{"num_hidden_layers": 16, "hidden_size": 128, "num_attention_heads": 2, "num_key_value_heads": 1, "head_dim": 64, "intermediate_size": 384, "vocab_size": 2048, "hidden_act": "squared_relu", "norm": "rmsnorm", "norm_place": "pre", "norm_eps": 1e-05, "positions": "rope", "rope_theta": 10000.0, "rope_fraction": 0.5, "qk_norm": true, "attn_scale": 0.131, "bias": "none", "tie_word_embeddings": true, "parallel_block": false, "extras": ["local attention windows", "a smear gate", "skips across layers", "capped logits"], "init": "trunc", "init_std_qkv": 0.0207, "init_std_o": 0.00366, "init_std_up": 0.0207, "init_std_down": 0.00366, "optimizer": "muon", "learning_rate": 0.00945, "beta1": 0.9, "weight_decay": 0.035, "lr_head": 0.0189, "max_grad_norm": 2.0, "warmup_steps": 122, "schedule": "wsd", "decay_fraction": 0.941, "decay_shape": "linear", "final_lr_fraction": 0.0, "batch_tokens": 32768, "max_seq_len": 512, "doc_mask": true, "train_tokens": 147400000, "max_steps": 4499, "dataset": "wikipedia_en"}
Each number is 500 + 40 x the weight over its row's rms, rounded and kept within 0 to 999. Layers, rows and columns count from 0. Numbers have three digits each. The size before them is the row's rms in percent of the matrix's.

# up: layer 2 MLP up, 384x128, rms 0.096, rows 299-318, columns 64-127
# down: layer 2 MLP down (transposed), 384x128, rms 0.0571, rows 299-318, columns 64-127
up299 133:477445563472526513518443505466510460561511463444496463478540538475551441450463537467517466500531468489531469535499510552522527458520473508503483564444455516488496489504479476423467491444469540
down299 109:463508568492477510439513440551484517578513553484536521518454494504456515504492522503477450483524472482494590504532559536489515511480503558488543580458537475457541545417445493536445527497489482
up300 095:520533479450470496533487521576500509530454581412441538541404519450495483504456516542486471554472479498499537547433530530530510496557476563544494524498509441518488528533490460564424566479482491
down300 109:565489476456449484530578490537487568437492491487517451487448556520476491534502470567500514486488472462507508567485501502501546545488532488564508518488504484486565614490475472488471437507508447
up301 098:559499565450555588497509445449504462536493532484445479527403499446545468538481512431463424490472468506458519487476593492482430484465544497479434467492548470569433524480552452478493520454469455
down301 107:489482507434506545511581456601503445518507462477519506507396495469479511463415558535509475546439445490487462505538537453462490515472521477531507446468497474487520515603474433483482445482468489
up302 107:438563505510482518495552460501502503499528413501473509485531465507533429501554476465480555527438544444499569453533506495512523492475517453509515450414511450481464427509553531483421493514478567
down302 108:495416433459500520512561530501480491537483517469448519460520536472521492532498558548577520525513544491469496494474596465478503528511444437507417458578521491588432499591545533508511541564512523
up303 113:504541422488487508494569519476458551432514487525542478468498486524528534539484517467536560455461583470544450491531528480506549455523552533513478509472518516554530548495466522510544525395514456
down303 114:465465519521439523473486536479437497432517521511492511543490443491435512557538444470467578563542475528484513496558526491530470438482510422503453494541474473458502530604547515457474519555487525
up304 127:438535515511394525445542500491470527440552495482442476539520487469471573520558513484498482523544538507556541511481543514515488441516431440463443458525482483439483476537456531523489485514490506
down304 114:554534554497607491510486474533494512501508518523495489563456500519540490478396536431499481537449561526478492479526466568451509519452557523555459429462475548551511549396493473491410499523484543
up305 048:516528560492546447446566481526478525498477467440477451481443513558576523401533465531473518481562512541461502456431514493507509447498513485469423520531504537483504516496425427489492591452501459
down305 048:469518471541510535484565478508481501502472425484455497509462471509610511452418513516532443475510482481558568475523516449498499443457537487509467532546520540475510476498517499486438496446505524
up306 111:451495567492514496447393513503512462428468512496448521490529499527504508485526526477482512463531444496576495495500543571534447494536451460498476546457410477464470481533499526450508455444426434
down306 111:588498519466493509500453545477439468451531487533474476505548494483493471517460492449575451487475487450486505478502490444499513372587462485517506555463496470505451510454396559457500473527445516
up307 114:505409449512518484515529508494580513510496488525494456515468575509488488468542543550490511533472487469544493518464510505491445587513504536551484500508475623577474497490555454541461468521544456
down307 123:450537518527461497495490538517496516491491480460493479509520451457488594505460474454511476509516526526510494478544450480541521463459526439467561416561511525447580524489457478534591446526525487
up308 109:549483521450505510472509506452453492551499521515480469477526441589556503458541479448495562517515539507490506540525523438529557535422471569502513541588484505585530514415577489480405525458502484
down308 119:460558512471506560419470522482510413582455470516497475510445450522484553567536485438523455482386461559456540468457453472499491525457467461464533519448416546451460468482464560438481517503501465
up309 120:551417406499506517535432489494498491500536503515531496442582509498509466518472554448539490463490518492510524536514508550542498503405561537513477480499481449534499586551459525467487475511507475
down309 107:433505516478468505497528540533456471552583476529491562534387526460450518468471504579507485421448510504525472469471469499514503453543517501556501546539510416560478525510523581475550502545518494
up310 119:567507532429474499448463553505456487475479490558576454516543449484488516516542520507558516484483575521583487506472525514498429446457441458427575511506497459554561473534558447477468469497533513
down310 116:449571483533548533481515550513525495508457518568496508451488473492529503439508479504465485500480489466476459428448531551447542541522533382462579363504572470512489507516503564502541524505538513
up311 104:489510555564602479483498460526450510534526447477513530472541456582427566502501538532472542510529522493517584503574567445512457523522522530549488495545603455559503494488537503560514496524521512
down311 111:528431503431472492469533466458525446488413493477532501561498503457443477516459490504489469523485583515468483503528492531547534507532533572510537444540503555470522467494495464471487501471520498
up312 114:557473467482510545560465428496543502525568536560505477480427503492447591501503572529533485514483528416519448526503473547458482531489508497468490485497376500541550487447477487520525426510508503
down312 121:478484533501461456434513498508438543521522523522536528502538496487436562512434482455479564526486498488412432478520545494459524459466535530485539480482498495462495473487553517450479469499531431
up313 105:484422500523486561491543544509554470548472523505494457480539433516529478525517481542509599544480496547436489596536489459527513522472457548505444493455421552434492499551476531438460482454519505
down313 103:502500557528561490501528471502491550572482528538467449473409587492424511523486431587479485471485466484518448571484462557507514446545505467528520480523506521492572523544579487514506445477494454
up314 102:537500479491532528513563508531539515532484507474565408397476501525518495485553506461578503416533506527519495535512531461510528571385466490496542593510528487438406421528488584517438505487531503
down314 100:562475505510516527516538524477507452536457474492516518525523525524526537519512526502519462529503445489517453507558546507449528525513584490481537494472570492523412464519503575491480452525550473
up315 112:538604462485444466491582493415537462513466471453498507473477467500468538459422463533435524498525561544461528461510515544452499542472514564487456488568503484484467581474526497561499467484482494
down315 116:510461462487549441543458515514582438507509537498508574515453469441522436488568512473507481465443465526450541506502465501561524479473530497479455560549458522525505518502529478478528503465524466
up316 112:502506507518505512455429535518549550445453516484366467563534550563476493438489526465512563533529431565491495469538501497493512481469497530516550488481429482487490474546522435519510481488528524
down316 123:435500486463472440538572445479524481459544523493499566541492462462484465444527429567544492518461510517534527485469453483537503453441543487466495471541471485507520473471470510517453558510508488
up317 101:481488532448467567483526549470523520525539575504522434522534457429440548435502544452483460494519465477459518480468456472549523441493461538493472491476445515561454476457422452581498483436479497
down317 099:461516498520561458428494524544577481508488433486508520488591519477566420457553504450530475469568530522537527546461458482465461516492572514513590506487455546497496456430553472503490392439585455
up318 106:512451459585472506505515546483417530518532419520520452522545413493464448616472522511487507497470560493472464450552500466546497513504480446529532594505465482505375489421518454537517577445525487
down318 101:418460547524565525567514494476537499545490487507474484514511461496568478489478531506501505501452592448490490477479487588443472560430479418458451507487417430421509547476474537458478499546450519